config.yaml
num_hidden_layers: 9
hidden_size: 512
num_key_value_heads: 12
head_dim: 64
intermediate_size: 2048
vocab_size: 11226
norm: "layernorm"
norm_eps: 1e-05
positions: "learned"
lr_mult_qkv: 0.4
max_grad_norm: 0.5
warmup_steps: 200
schedule: "wsd"
decay_shape: "sqrt"
z_loss: 1e-05
Each number is 128 + 24 x the weight over its row's rms, rounded and kept within 0 to 255. Layers, rows and columns count from 0. Numbers have three digits each. The size before them is the row's rms in percent of the matrix's.

# down: layer 5 MLP down (transposed), 2048x512, rms 0.041, rows 1526-1550, columns 0-127
# up: layer 5 MLP up, 2048x512, rms 0.041, rows 1527-1550, columns 0-127
down1526 097:185122126152160120118128132116141108112124131144143123143125131119105097139153120185097096153115112131132136113125092102151140180092147154124126137136103095119134149087120119118127107115135081095093168106132124154160121138113129147112111110125118092082089123143107114109086119144081115148183137105141156169096163140142167127131157138151140130160128118144105128180120126083125088120114
up1527 101:093142121180109139181141169119121154113158146141142140120116120135137150155120102142128094136163125170137188113124105125100139104098110111132161151126141140126112166127166133132104165122152108132127110155130087092101129123087135118147129121140086089126111139142182114089149138128166122173143180164127147138135168104122081117096145076086082096092160069120117125120129098125120141119110
down1527 099:130143128117082112114131126165131109177146107120146140115130131130163132169121099143099126102127129096150127157180157154127133120141113137137110129105135128107111155117137117152105077107119127176176122155123155139113094077130101160104165066120112114109125107085161154160127103141139119169113103105098111109120107138157147133108151147138110149132189135137152141166114140111094101121113
up1528 104:150121141116117136117141158150128174128123147156135111123119151108129154087119113092106140144111101104132144141103117164131118135099146116134129182154119104071150128138142084091135133156099143147178133109127115133136121103165138103131107092098103162135129133124126154109142161109091118139111117100128165160142121135132082146102150100145150124095174097144174130154131152098107114096153
down1528 100:109126158130123130138122096112095121090179166149139067129075105149125163114096095175132162095113129154114141115152135155114113134120144136136100138112130153128092144093097114102113130096143113125152120153126139133122135061153128162100136124184162134113146120175139121160145125142154079106144166119108098103085158131162160116107110107129146121137112128076128125110106125128140090117109
up1529 102:133153174129100123138150144144153164135076116122161106154158116137157150142156140129142092173093114124082142130154136114167137125165163149158157154096166168119146140143134151138174123125093105098155121152119110123122130130124117114185103117093157154166114149111121151100136153135151099149161142095155140108108090149147110151125110101185113148106082073116139075128125081146126142125157
down1529 102:123130135158153113131134123148146120148107134125128077103155083169104135139127127144146111103154146140115091128147124140144147107105138112083150111130085158171109159073155157148109129123141151132128141087153111118132174122143166125140136106134126091120146173128136110133110192110162132113078121076140127090126143173124125118134123160121122103134167134150101140132107163172059155131132
up1530 101:084139157157138116096111143108145095086169125173074102118148114136128145140107149163130139138159100126123153173171135153128128109129155125137108085154124107134145112154126093108123122114131131092111117129096111131099141128126106112095129080112115164179088151139153134150119175133110126124127110106171135131157111106138139143166122130114123127145135119142136165114108101128177107115136
down1530 102:129145118087082119129132130108114137100108097085117122123118113116133123147122128127177142096102135148150141126173114092120121120121125112116119093147144120084153077157149149148083139084126147110151104127097113153120124113151152155160127095098176104092117104173084137071134129128137089133139124164116147141170130134132168162119094158103124150172140113088126080097145095106154168114169
up1531 101:113141107130082121145180110180138115111143118157167166154091094147132096130102104109098159086130101122156104124106127142113109113184126148099123100113140124125087166127133117075130144123152142120129162125169139176136113125110121122146140092152112150120139134122106124152143137111097134110137140118099121101125119130111132147165146118111133127119084115180115130127107117129125183141163
down1531 109:081124101164148154142126112105117101142106114148116143114110153181106127173130143168114136111150122124129079106121078106105115154149118144142150115119163147134166129093131181104145132134153071138145096115119138156134146129090111162124126173099124120169172102159147166163128148108133144117109072125133158113136130117168084144105192110125101151124173106113125107143165135119105125103122
up1532 099:111146142102112118160115194157093108160151103141133097154075094152128087142105163134162095153135149133138152116137107145126107107128119117126140094058134141128106104162120115135072127133191123093082167143090133074129171160121105144124115148121168156092164127086110108142108118097106132159126087113119130118116109116130070098140151115167122128141167143147134140154085156107121194122139
down1532 097:081137104146124128080096104099105078132097144110177134130143152116117120133142083141104102076146115158155154142114106171137157128103119130108127101145161151143162124140087098116166096122102137124150111146133129156130122101157125078087127158130103139145131152200069142117166146135125114142142092161159172169119110129107150143126148166099111149061131112119141103137168064111137091126110
up1533 102:154131161108137180155108100128124108127148110173145123164131148122128094162150135112151139119139127127127158119157142094146136127112143179122069131107119123119143134129118131117161129098106142126117121114080166129106081130143115106135195132112134133152112070145141167134122130123110149121128146127176163029110142155116138107160084151148116116115127070139142126139175117136127145113122
down1533 098:132144137129114093113118177088135130103194114112107086109157125145111127129163136147122089165081128094131127140135122130120119150144100077124143154100108134135137117157110109125104111134136152145104115134137122112119121169108149161091133135159130123119145144116146143131140123124107123157137092139100164138155074125156121148138154122129166146152124122137111111139086146151120145128143
up1534 101:128160140108076122113101114113144140126118156158125154098135124140162156155129149171052107131137095156113097140108129134119151144139163140163127083158126147119113129104123082115180125079135112143157131116138135090149129082128112141104121143111057144157164150141120167118104171093154120091166128114123169093108177096147087098133130148123084128121107131102102151121133113137149112132098
down1534 099:101140186131129132155092164164173110120141165181090144135128127132102156118157134120145137134107128158140123136140085135151063137154158127149137135119109116132135135108092094162141137154124115138132109150131128137138078112136103073166092151138166071103131134135128077067163099116120152135103150128131100117116139094168145122135106110103109127107120102149147118132120154146101139160128
up1535 097:133120134163163117128142129181137119108140158106155135161092132129124124058118095126122147104099095109136127079139116132123153139158145130125149081102130136110119098123101100142107104097137112177177129105148133136122157157132123143125129151109133127081122130132093162155115123154112138138082147154108107106150118159137139112074185119132115142132151145134118115144118142152096115139142
down1535 100:114132137136124156111107152089137124126136103100118120135134141136115138106133129163140115151117151125121133146112127108109140136184113163137150112151152162119134124132125131152122138112067136094141173124087146149169161136134129097124157096111134142093105140132159121135125114119085143114139093082145084090140109161147102116128116116121111125112128111174137176118116099162127166137134
up1536 100:156151101152098123139136173090150138128121139153162143127149101101139130138125113141113081122119118109133114120124137125127140138126105098129085134134131146131096162084112150151162124151104138116125070109133118112103168138192103079130124137099098102100137125118149133122168160154113126103094164129108118095129154135078124094143151110112123103150130104151151144092117147120145129125120
down1536 103:157114129128140070093085092173142120156199109113134129103106111117128121130110124065101169131148158140144138134165090144146112126099110120150147128127144107111158092143104085141071108137155169147076119113149106143128084109125151117143143109174136122134138078107125125154124115139128135149131108104095151108141144114097112133122093127127121089116120167102127154163160117117128131146112
up1537 091:112121137090109144129152134149100089115088101099159103155118135116110135130132126175098133116131169139125148109118145118136112114085120138116159145136117111127075126125102102112134119127060128094141118101142134111138113162145077130110111206093142118138180143164167089158112167091120156146112140100085148121143107191136136134114138097134121099076126181115142130152097093119123120130129
down1537 092:114156100136173146134107159121100168127125163155131127139093117116137157142120094110131104168151145117090155118100134133146192127144155199097113154122125125100108103127125153132102137109130120098119106127123122173111150113079157121138119142128123116129114167144131160087135117125144118126121126152143125133163100111122136098151124157154140174148129111124145109169098148124108167127158
up1538 094:169113153105127072136118138146129146129101120146158107155116139138131084135116145155109124137112119149140168104152141098125138111111116095090133120089144102102130138146125144133106132119060134083132127129092139129135171136123146124131142124136152152165142087144117087123117119099139115132103134149132183149131159120120094146121117141118123124141160106130149153152103120138146151120099
down1538 100:068140147155163157100144170092154150146103137141090123095137130139100117109113140165142113112123108137143142147106100164128156142178138138131151168120132150122102128149155127132121108096152147132126144102145132162110165171124143150140138147090101119159116117096165167125155121149164127100118147091142118138101071124135111121097155103160140117122127120128136133162131152138143105095134
up1539 097:155114148130151118177076121152125150096150129123136121136148130118121110124097125124132079140104123125129132125118111103144150133117098114148117150143100145151090146141135135149102161098109126154101116061106149102087172138133131163106157107156121111179152175176138132158116112119124110134156137120134126077165095124106137102141134112141100163125093147129101163125112160093151145108106
down1539 100:132103155107131125113125134125132153135110107138140097162144156166151137155162123159167138124139157143173119105105075155149094075123124123135167120163126106136115140145115151111124142093096133148136135147104112137135113140114105108132152128136147144156167106132148162145150122112106154136114119071125163122150092139188122158155124150140069100136117129144138119130150155127093139122120
up1540 098:096166148148116106158136109125087128129115148135168142094140095126142184115205133130087188139105095138089144109161140074094097101153123106109078140163115133155104120118144096131168124173093169104107150126179109128113158114134117136090138168133116160130153118175127103116116165156144125126150127064059116166095109121078106102153178126128128128137132155118102131148134137098166137167102
down1540 100:144132106101124151105180141111151119110137104145128121135140158130101113102148065162106121169152129125087117140128114149162129102123115145122115095093121098145084148088154134110194082087153145116131172081118114111094136124152099095141131148164091139128091135141116140142140100133073181096131151162103116170121127144115125147139141156139192088138149096126152134177178146134131197132149
up1541 096:109138111133148119071114141150096100168134079129100116120107121150107130125178131137103131116152148154124161151112158109108128159169150149121151141129111138156139207166088106110173152163109128098148120150142073099134110147103128156143120160126144119161073142099087168136152172124134155126142155145127096130153087142120136127119112153128164148133114140151141142115110118111159090129139
down1541 103:107125115182146107124151154149105132086169136123148109093110130135125146141146146150131116104119116141085108090145193111148087152111194165112097120131071115112137168107132154133111119133166098091092155132113115141122091154105109137119134140145133114117171114164142102090153165128092143106148101148084140136102103118156134137161111140105127152061138131147148104119094114096100140093158
up1542 090:170117120113132118130129108144097120128154118129154116146143111122108131134075091102133113105175138116120152157125122151125112095160160120081083118147123101156149112142100155131156115129107082113195122114133178142143141116102148136133143106098122086137090059135112117124200118183123123077131162146076150174123133157125175159104099104099127105145116107146143164127085131086153093132130
down1542 090:105119098141092074124102134108122129155120117134150148117144129100150052145188110112160163126152115163157138143135154114169099135134140122106156115108144105120039115144155131150102100108139151153148119159141125148141114138124110157131142182159113148169168144109121143135140122066113123143137140106130108098112105098134121119171081152145103124140143148135116112131183126163156123129137
up1543 105:132133121160104108130139083125110142119183148125121129115129128103096134118162152078087121115134117125133123156132119111103117142122109129128137139137115122094121141098134182101157106133155129146162147108158098121149084107176096156097116148097092107112182099129118131140134128160138120144103127081072096167139129166145090169160163088139173126144148091112120140134137117181153119137100
down1543 101:139128106107156102110142157127152124148113137119101154118104129122167131101147142100103132112100155159083123122115151146095146162191185167122095103146099150110125133139122083166130141133141066153107119135145134123103123117134113139133136131124142157161127145082131115152145144115135176127155119105111123144162163095089128146115140112140112111156110121109133115145160130122119150147105
up1544 087:133087143101142123096094163119119149141131107117137180126148150152098127110104069095143108127144127133133141119184123110153176143169118137091138116107118093128101150131133144113132097150125167131172133162125110120147107169158154154131131113155108170138128109143116136128121092161119139136122145141130110152128137134144160160103157120126173158098155100122098082147105153098130133103148
down1544 099:136117145144143105136120153107113119139139179148151134149117114140139134128169169151128134110145150126102128155106143160112125099146161145176119142119126156107105167129108107179112120110147122098146117125139153170143133111125141122143115148121157192112109117170139148149136108171084086106111130122134142097084109155152103117135078154157150133137076142104098116112129122111092087150107
up1545 094:136108149109146126152113104161106156096150120116135119127134161100140124139126119092165092146138122133127090143148153135120091122108157145113097120094125144157134114094111142106152112115176114154141095107084119120153096145141075141114106100186134141140156142137110164122160087127115109125121159122112129161087113120126143144112090139170139152134090097120119128109087147137111143166086
down1545 090:172148124077142132143153122083115147135099150154095094105095069152144135129154122121097102101111123095118135168105101129159159122100107146127094121135140123150116147106157128123129119120093145147127178130143126131092131158115128140122189151127104070096102088123157109139142144148132141112175124134103103146122113125135119117071160108170146144123160096081142094136152135137130164097160
up1546 111:095139189143121160141107108100086118125184157146160091109142146130116126097137136117137115132125111119188073109122106112144115129131137129136155093130157165171161101130143113123142124098152158154105114107121083122146101163130097127108107127113178076151159137127144124111146131165148134144110118086092104146197117136081141125145124112119108127096109120133131099143165119164164134084099
down1546 096:174086080141140147157124127132118102153148143144144142116082097128131180117133131129131152180112149101105149149158119134154094175109118125100124113123162121123088142181137113125145143155217124101145115127127158096188090112118111153128155163123115144105132163111125147118149118099111110110137149143143161158066121130122158123147167149129122162151151147137104160089130152093093146123147
up1547 103:082130132123107106157108140109153129131147124140154119147108108113075140163114127116113141144096134166134123101116156135146132139165125126145193129119127087178134185106128171099136126116115113132145171123073102129179127123168161128128136113142105151109085146096118115116160110130138158113077129141148150122078169183104146140150118109110131116154107105162110167053127109098153103120145
down1547 102:141151081063119131098115178131164120136132095116172122136125163165172125167121130128119152097074133108126093126082162124110122131146188118121099162166161136109148127103144117146135159121109125172129117124101137116122077097135119148097184128108134121131114168119111121145149151115144168139133118140148101090126106125135137102172144082125111119145110162142129141154151146105126148135143
up1548 145:121140116114101105115135117102112171152147116114147167116187138146126163118148142130103114113140108119062154147133085138140108157106139120093108149105109108139140101119131181137113130117145118146123104104078110088134153143127137133194119099131162120141152123154134104119100108121169149122137151185142148122169160132152177139145092158141144117138131102102117146130096156118110096134125
down1548 114:111157125113135164128100133112115133147169103094164163132132145146145144124138158142126088147164059097118127136111130119139114135123108133126119113134139105125106161155125137177102106087130152149139092112077123145100112154162134118127087122151178138124150155177124074112113159086114130134111156106135142114160157154099177128130056118140106111102125119120135149155123121143102140124106
up1549 104:125135093095129147155159098124142129150118170120146140164124112136094116161116087107118116126153120144130137123125136158103158137155144084134144106155156135140144102086157098124104142116128145106125124156092173155135092119118110110128135085086142132127153139110119110131101110116148131153158129157146108151140127135108145153188132065117172128106131088157131130104156097095144120099123
down1549 101:177099091158141095074118114123089078090131121146131154111130162136116144131129109142116124140107151134130115101109133160125108116115125086134099177075104136104094138120116164085065112131107136139150124083129096138144152109181119155140131153137150143121152118124119111111120161174107133136114157144096154128103078100139117122089111163138135132153113125106125130138125171109091098109131
up1550 089:131175126122112110134121131113165123167119110109162105138140175147148134132150111101110126126144111139130146119130114141101151168130064105134130103114133106150144107169122115165139146150131110160128131152083139146114106087153126173094066081127161117121153150161118129118133135168154119124092102119138139132119168140110126080151120113123141112103120118122158151079129122126118107142165
down1550 100:092136132131158123135113165146133062110141136122117118133143141110097150139098128114097107113136142158147112124117088152098107085125096143106166133127147167072114169153122139087139136152114118157150122136182123144119079113113103139174130173100145108112130174130140139143136104135113079134140121118137084120151131174170164158120150145125098109149123142098122147144087114153129170129135